Weights of a small GPT-style language model, trained from scratch on English Wikipedia: tied embeddings.
Each number is 500 + 25 x the weight over its row's rms, rounded and kept within 0 to 999. Layers, rows and columns count from 0. Numbers have three digits each. The size before them is the row's rms in percent of the matrix's.

# up: layer 5 MLP up, 1024x384, rms 0.144, rows 253-298, columns 0-95
# down: layer 5 MLP down (transposed), 1024x384, rms 0.111, rows 253-298, columns 0-95
# gate: layer 5 MLP gate, 1024x384, rms 0.141, rows 254-299, columns 0-95
up253 102:490490529500502491490525495495492519502528498522501512526500479450515507464540495501532491473488462515512491515520468508484514503512513531485501546525498487498484503526496466490455468458469463506500483517512460543501521514498508544500527475496500483492552492505499506499478512510481518506
down253 106:511491476493483489478481505447522475493471429534512497462480488503513509462481503461478500499507543536498477554506494498544505546538482493499549468472488496488512491513465443478540492485496496536475517553489536496490527494487497477519514465515492510527511476492520515460481461444500484519
gate254 100:521527509494479496440475469554500475441459465509495527517512517523498513505520496476498504501476498490504481505469512479465508510446496541527470509507513498490569514511485534487518522512505500526499476500483486493497530495521501488516504519504497545509480492506519502487511505478534496482
up254 095:480522501493489502530498533514500470519501504494552486526463499505450501494436482501512533515528455520510532517537490463497495507497528494487548486501503522515545508476521523486478503477542507462480518479527509493505502515507518513539533459543458503532501472531512539513514519514503503481
down254 097:485475493562524514522521517486540495472481513523517520526513479536509485543468498507515503487480497507517533468513498519524533522517530500462536536487480502497486517492481524508489524560491491473460546469490487500486513489526533525529497485524470520505514530499526485560479471525478478533
gate255 102:498504483475491487482513502475500511489435470514507504463479481477465518504528521510502510511479468514484540481517503488510496459479521455529504491470513487507447488508510500535528480529491498479481495543512481468538528521518497518487503495487518497523509515484511460511496536474500525502
up255 107:468478528534477512525462462527458523519490533552492553488518517533488514465517469499482469522469519485507516538525485517536482523505520526477486508543501510488479545475485467521513491502518474487520471541500492499474502478509491462494515501506442491482483464486490474503491482549530524514
down255 096:489490477499506509538500492509462505478456468529527479485494506470510534517501511484479522512519509508510502473525541511513478531517479494491525459512474501522447514491495531494499463487513475481522480503520512509498530540521484483495517519497501489510464501492505479520514521517512486449
gate256 104:497508517465533509501513477510514505564530512534481527485526506473524499491517522502534483524545484524492490488499507464483512496475516549522469486534496516498490534483464501503502507490523500541509484486513456462492475509499516494533490509506512509477467518491502509520486497532475502532
up256 108:533525500500478507465447517458490495535459508471523512477528487479456507538520515478490525488478530513503538485508519461507493487495498431473519498509491502493476484507519511511504487458518510502489503440478553489515495492508523470492530474464466507521484487459514488455531498533516528486
down256 106:406541509468490500519521511495523506515474531505526463504479455500511521532501534468495513478479451471506493495538485439486564512508515497485479489492507498489478508509499521488494510522531489491434508458494514516483520488510499514508497473485571517493485530546518523503483486486496499508
gate257 101:513515529498525488478523490487490476512490471530501460507517568509466495534553466515460499456509493519539495500518456480529533498476508512519564520542468512506539511513525506527493463473498503555457463445526522507465499523458525486511526511504517511476525497470554502484533524505504515498
up257 096:520484505503487479533497510513526513501486482518529507559511523515479489546537492487500486554444458464521517475467517472505494477478495459486502544513508504479505514486468493485507504488532487530451473476471499485493504508510497496433525471488489555497469455497516479511498490511498481537
down257 096:484504506525505501479526498529523499497477472503533512514505511523514498513490484558525504470514522430527482521507539443475506464531518532473471497493474487445503514505489484477491505498492521527516469523522484484488492510518537489481506477503465472543464497516517518515515481489497497511
gate258 102:516518496462462479562519519554480474449470463459505507474472481512499481526494476532482445485478477512459519506496450491499443548498518531494491483470477500475516478464537500516489477527500495493509493492497493517508516489467474474503550496507536493475453496502501539509512529475476474489
up258 103:495461497513457505524493506549452472457429494504519525463479485505518465496457478498458469473489505466500485484505478506509477512520483515522515486496492523467549511448523505540497491511480488499508520477471473484516521487513455464525519450493530473484488534507460541503524528508511485504
down258 098:500510515500507487508527516481467479505519501563519541466487524493486537447462468525508514467542477478491513480531508503520491560488516512531497472503489529461533502464497531486502531496496507462481542501512493550511493488498484511515470497487553499482530504502525510486525499488508487518
gate259 104:496547510503503507496482435513499446524481479512490502539502486457519498529525502499507504518485475509544506490488532492508511538496506493518538470490458502474477526481538473454510510496456539523486527496521510481484484538573479539500532520494553508471499466497524504521508518524522451463
up259 097:515493465494472489542491502491499499520477503483511515473485551459482520527479546488514515461517502479491508463486491498525500486493452502460477554500475496484522444492493514530515490462464488476467489486490485519536505498499493495521480473466501515513508541535463470541518491541553522536
down259 097:576512510457514534501474514501500501514489459494499522475522473518516501505502557483448498483500496539464474516499481474511511497494550521511492509487484453517441504508501519478469523520484446478491499541564484543520464516499513529529468491488511529488525536557529495499532481482489501520
gate260 100:485490513500479476509481445525522486499488500458510497475483515556496477459521519480463449486478508521532488449496491488538467510511528499479491501519525505504509541486507477516486453487459489490495498466490481557463520485462472458465535502538482482523500468479487437539480484534523491517
up260 101:490493529514525500512512538486508501503477448544465501543467476500499498464489522495504504505498516523487496491528509536483537496450491502503454509508485496480548485482528486490495514484492553477503492497448453507523492477494506473502500487519501468446494506509491470489506494450481500468
down260 099:487479496494507529502495491558526514525459469520530489539464445469497505480513482534462493487541524506500492507519504542514498526496461504466461487489501438513476479523530489516538518487544504450532504462505514471508498527501557504470457501498478498486470486462500529511499548502519499440
gate261 109:500480467450510513518503512471492524474520526500531500479480528479507545530527535468512481488487469515545530503506487534514519479491496516502508565505472523502480484499469496493501526555496519499466505456522477505515490491551483449540497490481484481510491465497463493522536478532479521470
up261 114:537488512505493489535504513487517479495498483504503507479495497490528540484488536500506524506460546480500513546491508465457493479551533496512499515532503486487494498491488497518472498498465534509502490478503497483561490482510519506517457497483476496514484488514523453455482505495491447551
down261 107:518521488559512523498487499470483486505501530497514468512506475494470556500503493497523523493501496515507489503467468524498535501490490515501549507529483539517464474471505516478500546503454493469474524466472511445494486499585498502485475504474475456530483456548514504503539495498537507531
gate262 097:509493461490479527486555504488510476515517516537508520504515481482527515479453521495480492493484514514482518488468511492510495497489507518517493485498530493499457491474493530530526458482476486518537500516508503506450498496492509498477510453515454509495558485488552399512468479521509501509
up262 095:469502480463533487564513545482480517471479481505539512481518488552483485511479485502536478513536485488494488509494502473512517510542499481489479498527487487511493537525495503520520516498497521468502495487465514496498518478461542500501458542504491481467532477518493477510493487444437516515
down262 097:467480475544504474485447459514501499468481485506548492494520496491534477530533477479495549498517506476515535486513456503513538497454492507516525475470492481516529520473549506511448514507504455486513496509511471511536491457516480503488525517504509517548564499510477484470497477546537489508
gate263 102:497488488476492462499522514471534482532454470480464488459495510491497525480525537495501486515461498460525508498485482499539513506481529504513494509511518481441520484527516475503518535497469502522450473511480466480506479527523512500516502480474420443513469499490491517505475504501492493526
up263 097:503512500480513500483542513529497489515513538537520481467518453486516500497485457479477479509485531491495504476458531498499524529495474527527490498499518550525485490493495453469450470508519508540525445515489463513537476518526519485446533537515516537497468532474505514512497514521468481515
down263 095:466539496493522513484465468506529505467504501468503517507489489499459535509455510452499538454471495525483508509482517442504511489487511486475527531517505495522486498457447536542495510525482500531488483482514490512493468505485464523510506499499487479485471480512492488488473491469453505527
gate264 104:526504499500539496538511517502509485511483514473502507509465542509493530522516548507499507493509507423508530496478520494473469529462523497529490495485516494515493498534562503509484491519503539538500465470531477486497543458490498499537455498492503483478433522508503497507509498521527515479
up264 100:489503543546503494524519490516498558499483462546510541501495482487512460510486559504539493487477477495516500516473507473514467508497515478511497499507464511528461494493541505550494471473475487494466496535477501511499508490519526501511503499531515484486466472486474532507527491479493517498
down264 105:530540515523533495533558500548522501532473474497529529515479502533512533498553561499474489524523476486472515490512516470519522519493473493501531520491495528483478488515487485496497521503527539516464526550486496508446506466487458503512501511524451533466482511508483547484518470533496467512
gate265 102:519484513490459469524514524557520496528521509452521533516518525516495491503477536473484489516569512550501493508479497506431517509464482572540499528518459505488509503516500455506530510508499480460509489502559441478511471567501499478495491477547462517495527509502470508553493475510517450460
up265 102:472496498544480490524538513487544506532471470507456526535490527481543503472467488540534543497480553499504540545500512547520527479501467496524478500466503469454538484520531464496552509505465487496503512501482501509523492468471480507489495508526506499519516485492494516495491481483502497501
down265 110:510494490535485535507473533550454520504502528503488506531506478444494497501496500487538525522529513477474487459503535493474467486497520507508478517490482485467470476512516540494508482510469501504494502499537505453501496515472510506462501498542503527480493474445526472482459487545485515511
gate266 103:481479496498476465471514507494472489449516468503543459472485497528497516510479563480494498451528476436463515577483485501522496513524490518520504476493523479482535491489524527520462496503530510476552492479480462473472527504508499484548510515511500530484475496519486503544507532536503553507
up266 098:472522490489520482456503493512507529556540506513473542471518551514492489462471503553474491492538494543461508472509498505531513505452544475496524495531524499473464539505518481500524526470500474531531491517518534505553503520501505534510530476524494466533567475510482474475506489515503506487
down266 099:503578497504504543522522510504534504486482491521474447523528520503490504482484437489451486477483522508471512512482494490494468504479500513505517491452473497488500523489478529506518504535525507473544468504527473476488513507502541487497485498492508483530479486502514507485496508509494502489
gate267 099:499504499537492474499515488480505498486489477500511505465467519497521519550521493507503513513478500519509507475492485522462531508467518441503504501489488487502501502480533495499495521506435552484515454523503514520559467454546526506538528518523496484508507460477525507462532509470498463428
up267 096:483524501518501520529512456484502531494513487517475481501468449513516506533478538485493526475497514553433515513532477483473515487487467482458535486508492479501523463501537478513540497503489524513509506541446514524539492474544440508515512533498458529525519512464464500444498515501471524503
down267 097:471479552494508555525485468524467521501502509503480453494506457525505493530544493495509508464503505502491442520507461467509504503521489514500518510534514478496481490500515504497522526515524512494479491472497476465534538512504505492532514528502516516525514499468495550504499528528507472500
gate268 101:512513547460507497447478492492484468483509519510512511527497535501477526551493499531525506529473505512462504484494499507453533512471521514539498519500510505462474528512521546525487461470547494517506477511500512492493569511475491498487541491489535480519540485508455457529518506460506522480
up268 096:548495494499502529483480487486484517464498490523521540559496492484484522511501482478556486493468509491504534507517516469495497496494471508504529520517500491530477481550528544509495478507516467533492473491511514475510515522537511524520493505502491499482507444485485501525513542514461475460
down268 099:448518453505471472516484475485485551499470504523487497474546526516476495473453485495456470527509544526500475520493526490486500454482493517519465488534559436461525476505477516482470519534473507480529530470539474501504469517479520539497491548486491510460448510549529512495508501507534536537
gate269 099:478511517501506481521532537480489489513508508517497489502461509489488512457489494498472520522485509492514501528513509445489453453528541507516475510477510542526476536517453501488519515567510521515497451517498474514433489528478551494553496526516472496488521527494513545469507497482474496501
up269 100:474472540459508488537490466499467525519443460559475528511512511531472510544566502470513505493502503485503500507505481474469525533522505554457514510508554492521519489476499465544511522453495492515478507497487501511492500475501455509523471515503495472463475479490462497476485520498455455503
down269 100:511489486530520506523504575490494526525488521516511516484535530486492490480553502512495478476486552538525467519507517493500500556481454479516457491503479495513506526496465516457517506490487462481484507495491437514482503505482505478513486544527491476434491469519488493483495525491529472493
gate270 104:521491463467497511508519522479492512472524492500535486546470472490491489499494498509553514502485528523498481543488488514537466470491493508509527474487489490524494502435526476500538517482470503476508478493488462502511527516455433471468540516475524524513472506562514467478488500456490518466
up270 098:496509524482527481485498465525510549496528496481567499487525487477536533503495517520497498455496502487518550475497511496518510466529517459519518506484506505471485483510544489526510468499502489507520523450474494485563501541513512503512491444477484496494493479493519517524500441490532476467
down270 104:491456514503528492514511515491492435504533491456523535479476516497518480456504510505499468501509487472504535456487515522529521489546528492492473492507524485456518510520460477499566502556513515515467514514493489472496499479485498499469471522477474517477504501511549533538503527499495473494
gate271 090:506495493498519528518531478434491466495467506510513475465502497460513545500496500482477483476458521539507560497495519452498509473510522468518500492525502525463463537518487485459530518516520468505494514464533505544452460499491506524531500546492485491475450517532514491488501502509436522450
up271 092:506515541525530517509492526468502528488547499475505476471491479467494511554464484471544486476493514504500520480512512489478511485495498510515523504501496494500513530498498496482516551538513498556508555469476460496487521502536459512486511477486548532499513500522473506489500477497518467444
down271 093:533493465500511487508463534535476502526457482522508537504478538519517559487485475535474511481417523502523507461541545521521461485486497524547472496505510550495474526507503479511498517484504506494473509527477561500494464543493512502486498487497498492523544522473482506462489448494475495513
gate272 112:483450512491488464518521486492539528513542519512495527485491498505499502509482519499508460519496507463480517471495471509463519489502480483472497499510495508483497543503512456493533539495506465499527448495463483493522542511471544515485512462505511538505509505499482536463504507489505503522
up272 099:483488511451518489465480532514517512531460469482523488502491510525506506467470497464486460459480510515511485470482490513473503535442527496458471500504447529468524504496495481515514477512478457438519480547486529499520540505549509517501522488532543496508540470508517502485526501486529558488
down272 104:500481495508527499439505544510503504486523484498495545523512508532497524511512487504519481493480537510517515473515483533519507483525517502513536543465505482479493490512549546511500549513502459485521486526487478498530545506482506533512514465479542500533464505507503533498509524493522491521
gate273 101:502478533490481479505499546522475494550526448510491425481506484509551509515510506513499513541475508513527508524461479477492509519466504501495516477494464505531530496484541478522487540447440491488500519520499516475479533501503530497483466495488535486472500497504509518521495520530542499488
up273 099:479558515489483501541470501501473494548491459504532491482471470531507514499517477513513470523530494516498524465505512525513498517465489520492512502442521520544524496477499473537495486495519479513467534497502525492480490513471493470488465579491548492505460519521473498537504455501471505500
down273 100:507488484541506497529498537510478492520504489565487479477487503508517504481520460539518504502495480493496502421469504496539508505527497505486473452485500488522569514480488536511491524491521557523489499481491505472491477520524493510483501504518472441501512493508465513511529523514497513523
gate274 111:484510528536523487446490482541491462495505493524526473514514533505483523498547489505506530518436516516515501477489533450446499521517494493492500464474516494540515456521489476507565489520460512545509505471500506524476526491565476482514473500446490552497524490539534469494520477508520494451
up274 108:520507516472481516525515506468517491455491477464505502537496497492488539481550473518489496503522502508492513496491488475474506482487469485486482532515519478548503524502485536485528493546544490523486518468466521489474472531519507475473494542521515508518449498516438518469510508573519544513
down274 103:527511498475498514542509507478490522468476520563527508496476532495487492477538479484485491533523526514527525472481506503511494502501483480510505512488510497508519430463476488470479510538473529551496528491488477496475466550561477507531466552465494486527524489507448502499531546499512500503
gate275 104:510539496491484480492482494505463497483532523492528516437501484489472547517511512499470504561478471519547518501461481539478507543478528501517465514495511506528474539506538461530489482498514532512500488459496456548525532488494503497509473523516476481513544508551528524531517501551488508519
up275 100:522480489505481506521497501493459472493496471480552479467522477502482522521550478503514508529449507488528494511486483520505484471423509546531469496513494480474474504458515463526488483507555563534517516491503469480497510472513479509499531531511476477495526455508532531507503524497523487542
down275 104:537504522518493470528498499467512474508523514481488469488492445519485483501517505515509489512515528522523454504474463511483449529455491490522482521480463529495499499476499495545496500534484561492561511497498494484528495491513515514514515506561475485488510506499490466492551465482529544531
gate276 100:510531528499495470524502509529454505483485494470519516509486529537509482499463502541472487507548524527522528508505464520493505491480481486443445503483498455467479551504508479509507513532501492502525549507532473533512513489433541505458460455511483504501518506530490493517566481512513534475
up276 101:513526480495456483494495488562467526514484522493510520507517520487545544491516523454504490539503488499507498513477516507505518533476516533520483468493534474507503497487545489540530513519523518542512523506489499494469526499474486524480486477514503538483504474481526496481553490519489499529
down276 103:514475496526501470455496477517492503518537456536506504493526529508483517478515484486490509523508485496480478476498544473512512547467506529475532498471483491485479525457557475480506481467478514524472475548423512475492514517495534505533462563458552494484481502441527504491504511486494511485
gate277 094:465534490477543508517574565490440492478484500509520518500507489464530483503480524513534491534522509507492523478486497492488513502523511469488491497469517478541502504465492511436528505479502458535499542521470496486520478497511433496527494478512476521504496530535496469521497497511485468476
up277 090:531487525534544522493510487519475485506496497538492536536469493511502455481519514501510507495512488462485493462442506519472552514488501480494512499486504431477449499531478520502503489448480495509500499458477517454466498530502514504515487494499502489544512516474531491517503507475492486505
down277 095:512474462470472487501504473526499506538484513527509519489477494463516473443480511523462551462506530465525454533463516521492530472510498509555501540472512511527490509507521487470525533520436527475483483514507494513510491494508506510472519477497502468478528503459503526510511498496502518501
gate278 095:523491493513522481478522516499540499533497493530499497495524481502489512489491520489501467502520527453538550505512483488460509515495496505471537497458456475530498541540556498473525483478499495466539520478525560510535480528477511463510505515540497477509460490444504502498506472516502472497
up278 099:531508495450481473480497462499488471491474469505542515529548499521474491497481493485540468497518523481492512549523456518431557468533506486496537481508521506514500490487470501500490488496524493484477526469550510502516464480506486459473520485493497474474500485518496483498501515464501498470
down278 101:478507511510465431496489505482495482538468477487453491479490495487479560491538498511494455531544511449478526525468472524494521452471509477505476522525488480491506474505499478522514487483540496502496476502526534526511467496518482542511502447476479506441460494529498473467544465539475481462
gate279 091:481480484487477492497519505491485495492506480505519505486487523524497475536481523488504521489497466459514475533446538503427546521533524483501496517468531491544460482524529504522522513483500477486478490455514469481498504479473506493513464496468479448492543484490497500520551483498451484513
up279 103:489486525486472503502447499458501490502488503534492470490497555494471502459458508550480505521508471485500485443525524459534502506480535540507491499498520524508516542507532492495493516475498509525507512527513536533513506467485494500476501484481540458545502476460500484496505473488500509472
down279 104:528464469479466465527484461490462519463519493507505507506473491527523516480553506513473557472498529544484490498505507489516483493520470507508474525531515507498530517512485555551520486469519565469482518500473530524503454522502500496478481508547514519509507497521543504516491493471508508503
gate280 100:530549497486523465542489525498478508529540493491564512520505478465515549490498457448520512490476506482522500510518496507536515556520509486476514515499517521520509488466470499514483491501481516528521543517501471544460494550481513496512464462472521483497486537508487494483520522494509455500
up280 099:516483486473543487460481478510502481524581502432512505474482466490504509512479466493502454511527472449504479477546508484497532521473492514488498481542427491495512497454531478458481542495480544502507484495467506487471458510492528488491473523442541498469423528495519511485523511548522510520
down280 110:513475528473506476492508482526510476526494460484522466499491489502525479524514469494489503476509501492509502475533543535524512540506484499523539478523484469516530499444544464491519519524502484498498475472480541467479512480504523493503507480463539497497477524480495457518467470527518485496
gate281 094:481519504499476526468496503494518496531528511490495513484475518492534491469546537481420527509516490501522482491506501501511516457499512436478491491458522475479541557534506496508530473487505479505532511463488485496550528513480450514440466532514466512509470466488510476492485489512485509452
up281 098:492510497509517521562478528496499513475457560534503514530490507545537501559474505474521465506471535518484522515484513444503473460505501530550505496511492492481512521521491482518492547493466486523487495560526512486510436532513486523539488463501507495491483490502515535504490503506503477457
down281 100:518506500495527484533504471520500503566477505482474502531515501472481487474491546504500463467485533521514504497476524502550511513516519504520498484494512472544520481513527470515520519512478502474499529515519483472506490482541479504516511528474474459441483518486494497519452503485521474504
gate282 111:508450519528483515452495522507478510533508480496529513494478493470504482526503483525530466470531435504503486484521520506495480486558459488485493523552517490513567502500491500502544511491491492495512473520494514515457522510457536473475521483494484529510499492481472535474514522521493500516
up282 109:497533478452496528502499538503495510522548505541487444486492548505496486484507505535527518507479495498500512467505505470498546527459498532523491479446501517485497496502541496504447470485509508474511518511479483493506482520516519512479499563496498510488454452544480458508491478529500499475
down282 106:494513560490524477530445488478480485490491519487519518483511536539501461530538556511518509497519493479515545492534493495501549490501532489493462491492498473523433491504493452527481457525453500499491452470500475553504516518527489541495485470490481468479537490538499505571480508510510536496
gate283 093:461496507486512488461473475489504491491484495504478541534522512516502496501509527480538490503500481525526484472518488524452554490503504502496459550500499515532497495509492495506499511493511478526484537485462503506530478534535475509519464505516466466530507443414512502505527511480499511467
up283 094:488504496525535515519497491473482511526487491523501489487485507471549502497545508502516519474512471549496513492513462511524491489522470428537529489450500524524483494480516496509473468529487508508452487468548500532464492470472514479495520467492546498509452472521496505480522465467502481494
down283 101:484496469489508473559507517482488511509514463526561524530486498498478488494509492519491532453500536524516487480473469490500522516489462532521520484506505503522498523526504436523523497512489524519450501490462531530452467543454492524531521499517542536501490534483476492531529492475516462501
gate284 104:467485497495513468478513433503533480499488526476493501496498546511508537511493498468464522466504534522522500538472520465497455497517535491531461509477494545494486535489521486490474514530528495547487552508509503553505474507536481444474518458513524489517492519517557553464495457474492494544
up284 105:541497514442508525517495428526487481506482527473522509529488487508497523498488510527524452467489436466523499512475506450501537520509453510512469512515547498499500443501495493463471483524500522481511466515498488524513530499486556478494479499478495506463507496453501428510534479493487505503
down284 102:449512541474528498492512440519437513506525504471473533533465493487484482512520493513512467516529489471448489482515506499504476533468470526499511469472466423494509513499514500513472508543509492519532536527511504493527511553530447527488483493500499513517518509533512493494497512531477519512
gate285 102:483510558491524454469559473490520540524490491479507491473498492473512525488520536514505480487466480492502495495526483487515494488480502481553509477484494523544531509501504460498469539501510474522490496438504475511545486519513492489515487513444486500484489492510539508525477511533544494515
up285 108:493483496524486556497545447475468514512493523485470496488530478508520472517517529539494468498508456521503476523490533467511522478511489526514520485487518458504511495508528493524496496518530478502486528502492502506516504528501473516545527515508488480533550453475481496480526486485502453487
down285 103:527540530510445498449460518488515466462511519468489530510517501496540547438466540533487539502482475490494551466535520528483476496525488470507492446515447494496546527547479490498487493513492502468539509525510503512525506521483537500542467540522521497495506529507483476454506509497483479490
gate286 098:485487523488509514474512459522510462475442520512498474498463506507497516518474505498493523512505489516468482457530470512496513531482485521493466486503500533507483474513474551457494493510471493461497500525479479495511553503537517510483515514464527530478534492531476491539524507553478527443
up286 100:536468557534478505529495505466521508525500465502494537509555487458473499508473519522495511532507482502527522502453502505483472478517524522511472475464489523482501514498519533534470546463536567453507476473504475555492509493495524442486505468496457496484525501530495444492511535526476494464
down286 101:496512483501492525477541473534513507498500487483511493495486465493502500523489503551477462511465505511493554488515510523490470504549479507514523537482497502489468516486528477518511464447485505472519507516513476530470482502511509497516496441514521526504509480477452484498514469492470497483
gate287 101:523474570515481487457504513523510491495487537521526542518478517515500502478492479512455491534507479471531482498485487506503451552446510493505499489503565500473519467517521490494547518506568477453520484505529500506478514498483511535499498489495497503506521468492480507496488499492472524531
up287 101:510445474508469473484502543540487514469491461492471487493540503514499485503535551523497503474471479528530544494492494525503526539500488486492484466467512486504522489540511505543493596495510449485485432467506510523522507559488493526505524483515466499527520457512462525498512510476492508503
down287 101:507511471507528498488521490509500503520497500498472446556472511474500504533506525509492407462468475503544495519484507516556514492460490483531484496477487520478477524487498491490499516477520487530486462500553469511467499542501484508464565480472488516494463469488495533522496490527459488494
gate288 100:493523542540529486466474550491495504503514434519524513494495506475465470503484504503517523514506512524482493522520458516488509497496485504510519467526472478507502507473527432521475472491451491504495481483479454522484498466471507513515468479471517508457435490494489482522489493463471489481
up288 097:485506524549508537488492461490497542515530450462493510511465488483481504496539515479511492515484532499463480537503494498474445564463486510524466486467524510496504492500464526467492490522470481483498463462482520502485478478511488501458488544446485495469503493459487504512497487501479512509
down288 101:515511491518509519498487485450485493515490515509451482501496508508479485540532508511490458536520444540499469514479485519494505469459506526518490486471468459478522495504530510463465469491493462555501508480501514556514513460507502545491509523493469495473484557525483481506505496531491535501
gate289 097:529488493512531555497520498513455474530476490507495516543523499553472484506497513497516552492481534542493538511476508437545512476491536475488506524511470520486545522520506542507513473557515512505461448515490508521489491503479508504491530491506489458477487520450459527517525480483529452479
up289 098:483489495500538509500553513510509504529439478483505483509488537505508473447468559465515526523498519507477495523499483512496489489488513485511500471503506483503515477474506523487483545536462474454484520514556473489500471477529517530509508480484508535504537498504508562512445514534493504493
down289 101:447494535500537485494500470565492472471503477413485478459476485509522481477512523499557555513501509486500442541497509538473487490490511553481527529491530478524524525523515520507485505492484513563524534509483503458504512497492544497435494470490505486502512525546500525481489506484513426491
gate290 100:484537552470514510465550517536489491464542472498458535499508455532476534501496503510484501515501524495491484544509512486470518496525484483519487471522495468498533509517527518468544456492550461478495522547473485526492512539487522514507555528497523490504480493532504513495539525456509495507
up290 102:477432500493505512456457489492491486483481463515529486468505485497508504522522508485515469476453491480505486456448457518506533500498494525458506509470506522491516507526529571511517500496512487532492515466495505487506464529503505491490482492521503505498472487524452502507504544521512496482
down290 094:502547521481558511529483508481524506483512469524435500504470495470512501561548499519519475541504530495552515540541526492498465511496508510538499471538508483559516507528494493471508514505524505473534496522467461500497503508466489468503504508505488517476502528469536500495512493493538483492
gate291 091:484484494487512534500487485479531470486493512504505528507491479476478509505529503536520533509478508496504480501463449512496485475496509506530465469486516509532474463503499486494525507529472484544428488499503478480515535472484507475498499487510545507511543509437475447480492486446499541540
up291 093:514469472489469518477500497497517504508497482512477510501524501526535500481529509461521535489487501488514495523469485490499510508505462478500446511482510504480493510544500493468449515558505530502491455482543504494517516538494482461510487521471481505484507520451485494478435539466501542473
down291 094:472518514508549463496505520523476494512441538509490508495494450533500483465529482494453498516502525538510507533501493511497528489508527494550515475560513492468500485481514488505485494507515479495525514470531505527484527519486482476508510478502495507521502499555501510461478556479529505482
gate292 098:481468503501485494474521476545505497516499547516497434515509510493533513507513511498454479547483509478533515481515520498520482506511475509487501486459482495529471495515554502528514483486517513488474474579457465516504555508498531539543554534522525517429468471505522468462500516494486512466
up292 096:505496547519515457477494520532477502520490472511475516511490513479540446521446482497458498499526470502473524510464473494474508498503470512494509510525526520512509483527531523541491538517513487483523515477458451489521428542474555469531498493471524468497504509490471492463536524538498510495
down292 097:503468521525504488513520532524490462462490507517502524478500500494488501456543516515520474472509473517486521462504459518523504518460493486538507496485516479552477491507494466462476528486469504518506506486496488501520528502468451539499548488494487510470500516481551535502518506459510487500
gate293 097:495525516523529497482507491465506481491513486484477498482540464485451477520482520543502552476512494503520525505512489505484475475475532507486510545518450486498537483517509534513504469515520485518496434492484547520511472523468516492490528536482439490446498528501454468486466513484492484480
up293 094:491459492495512501534486477506516531514504498511534505509533489498481487506498519495490516494454498524536540508502458535448489506521442499516488506504481490517515509456450510496515534487496492475492495488485489493504488495525477482476482470531541513501497479502515517489550510504530579489
down293 099:533506512476468512505520468466546490506464533516506518540578475484471465510510495487514531451483492522531481505475498512460513494519509438536464509493498535485506478544514482520481495483522491507512499475546526540498491491467477486549479496546476532467502540518453426467512500486493503511
gate294 094:530525526496474459543537539486516475498530500502517512467503518501503479515510494507476492498492485464441495524561473490506498529531502493482508517504481527513499567476485506491499436509503533491529484464506527529512541530514500509537524496538489476444537538476497501469460488498490494497
up294 091:460477519540495426518588549509532521500496521510489503513481542471487432490446502486504534492497507501496482533486501508480496507492541552514542476502482499534516474473517499460504539474498458455513498536507539455507507474492535519515529509471488506497484496521485467491504487509513549497
down294 098:487531468472491524491518501507465514454471524484475483477494479499507531479538487494490547514550513488446491504459509483528518508498482506514504481505527503501531513461430489468486471495507486517505488483490510505497480501525495506492524500486486518498496546528500504549516495462537483500
gate295 096:502482472430526477529481511510484483535493484498479531469505515513502560464524519495493501519479504533472492563520467497517493474498493487521485501516501481492534512507516490484526512486476520492471491485492476482495504468487483515512458528516523494467487479515482529483521490497504498436
up295 097:501488530542451477474454494512498487503479522519532520506497511546481509511513514458494521521478499477514506503499530518497482507525501522500464484517480488512502500518472531469507473478549490462505488510511489521521465509511490473459542476503491505503488545524532468510514461522518579518
down295 101:479489494498526543496531517490480476481506471472547547489528506498476469484454504529487465510511496497440496506533480472523481486458546496493504518423496494507488534516507496517505497518438532525513515475458505499512533463467482490513490509457447501539478498518514496567507489517500502460
gate296 101:526499474510499496470506535509470528543484513513473478469570469485512442498465509488486515478464536531523545506480527505498485511506512508526503475451516511485507532480523554525539485489487514487514510534486512534467526459483520518476486477519435493476475441445511501494516434508513510422
up296 095:494503529516502527534505505516514507506542421521499511532495476504535510494531478450560522449481518508551491510527468515496501487500528459530502475484484490464519511487501492531517479523542505492572490519445502519529520480508485522514454486489463447451483490466494461455454512504512499470
down296 094:447504479474514542480505466506473478481488483486467462516477519483491546501476467498458482439453542531494540468512519453492500488459507509509494517522523457526519522501496488514484506485490503479512492499523487485489544528535514498512524491483485483471514498495491484466511550540485488520
gate297 097:519459528516504507528466530508497493510498455520505467484485557507528500496539480528437523511514471497517484554507508501520496491496501505449531497508477478477472515487479514483519469506493490504479474446514526478449469508501479499463503534487521506512507525529486522453548500523515498482
up297 104:486477488463490506496563487511507521482476519509517494517494543486490461501527471507497514500533488505504483472549467517537508515489494481489523468482474487471537507452497539488546517511520499441533479514546534518475495526499488470510483493539500495523512497497523545477555520464501507471
down297 101:497522465497547486527538496494487534503478509514532483539518535512491510450535539482509529521496530521517464469534474479496464536481534539512497489501492479485493495476471525496527565518504472468499496536487537477490501493522498487477466512520495500488515499542520515484491458490501512468
gate298 101:485514466470506488474492501494480463480472489500524512501470481535464519483470464479490494482505526479480493477529503489521521503483493499499512514526489504560465515526496511506472500458498456520513550504489469472491518478481531468534482503487446537506514513536460476466472482458455479534
up298 103:520501465495511507539512522497485493508494499525494497544503484477519508499474531530509538503520452448472477511482524490514504555518485489549543474489510517464589518474492490490483506544525501515474494528536488515544510547485477523526477503497489515509512518502524510499528518507514462481
down298 106:538519526527519476487507540538499495461539459470490498504537516511517460525465555503534538495460493480504521497480537526547502502459551509499518473478492426499520485469514466501491504532494477510504471520528524526491488515500516520503515501479473534540470494510518537474526532510519531497
gate299 103:515516546506517510501515498514508512464488512466510525497503441493468511521503494458505503458534519507477472554473492501553493463502541500514484458530545475503516485512530511479510542502455500493507452487490520484508506501480482542510518478522492533447487493486469491545572462511483485484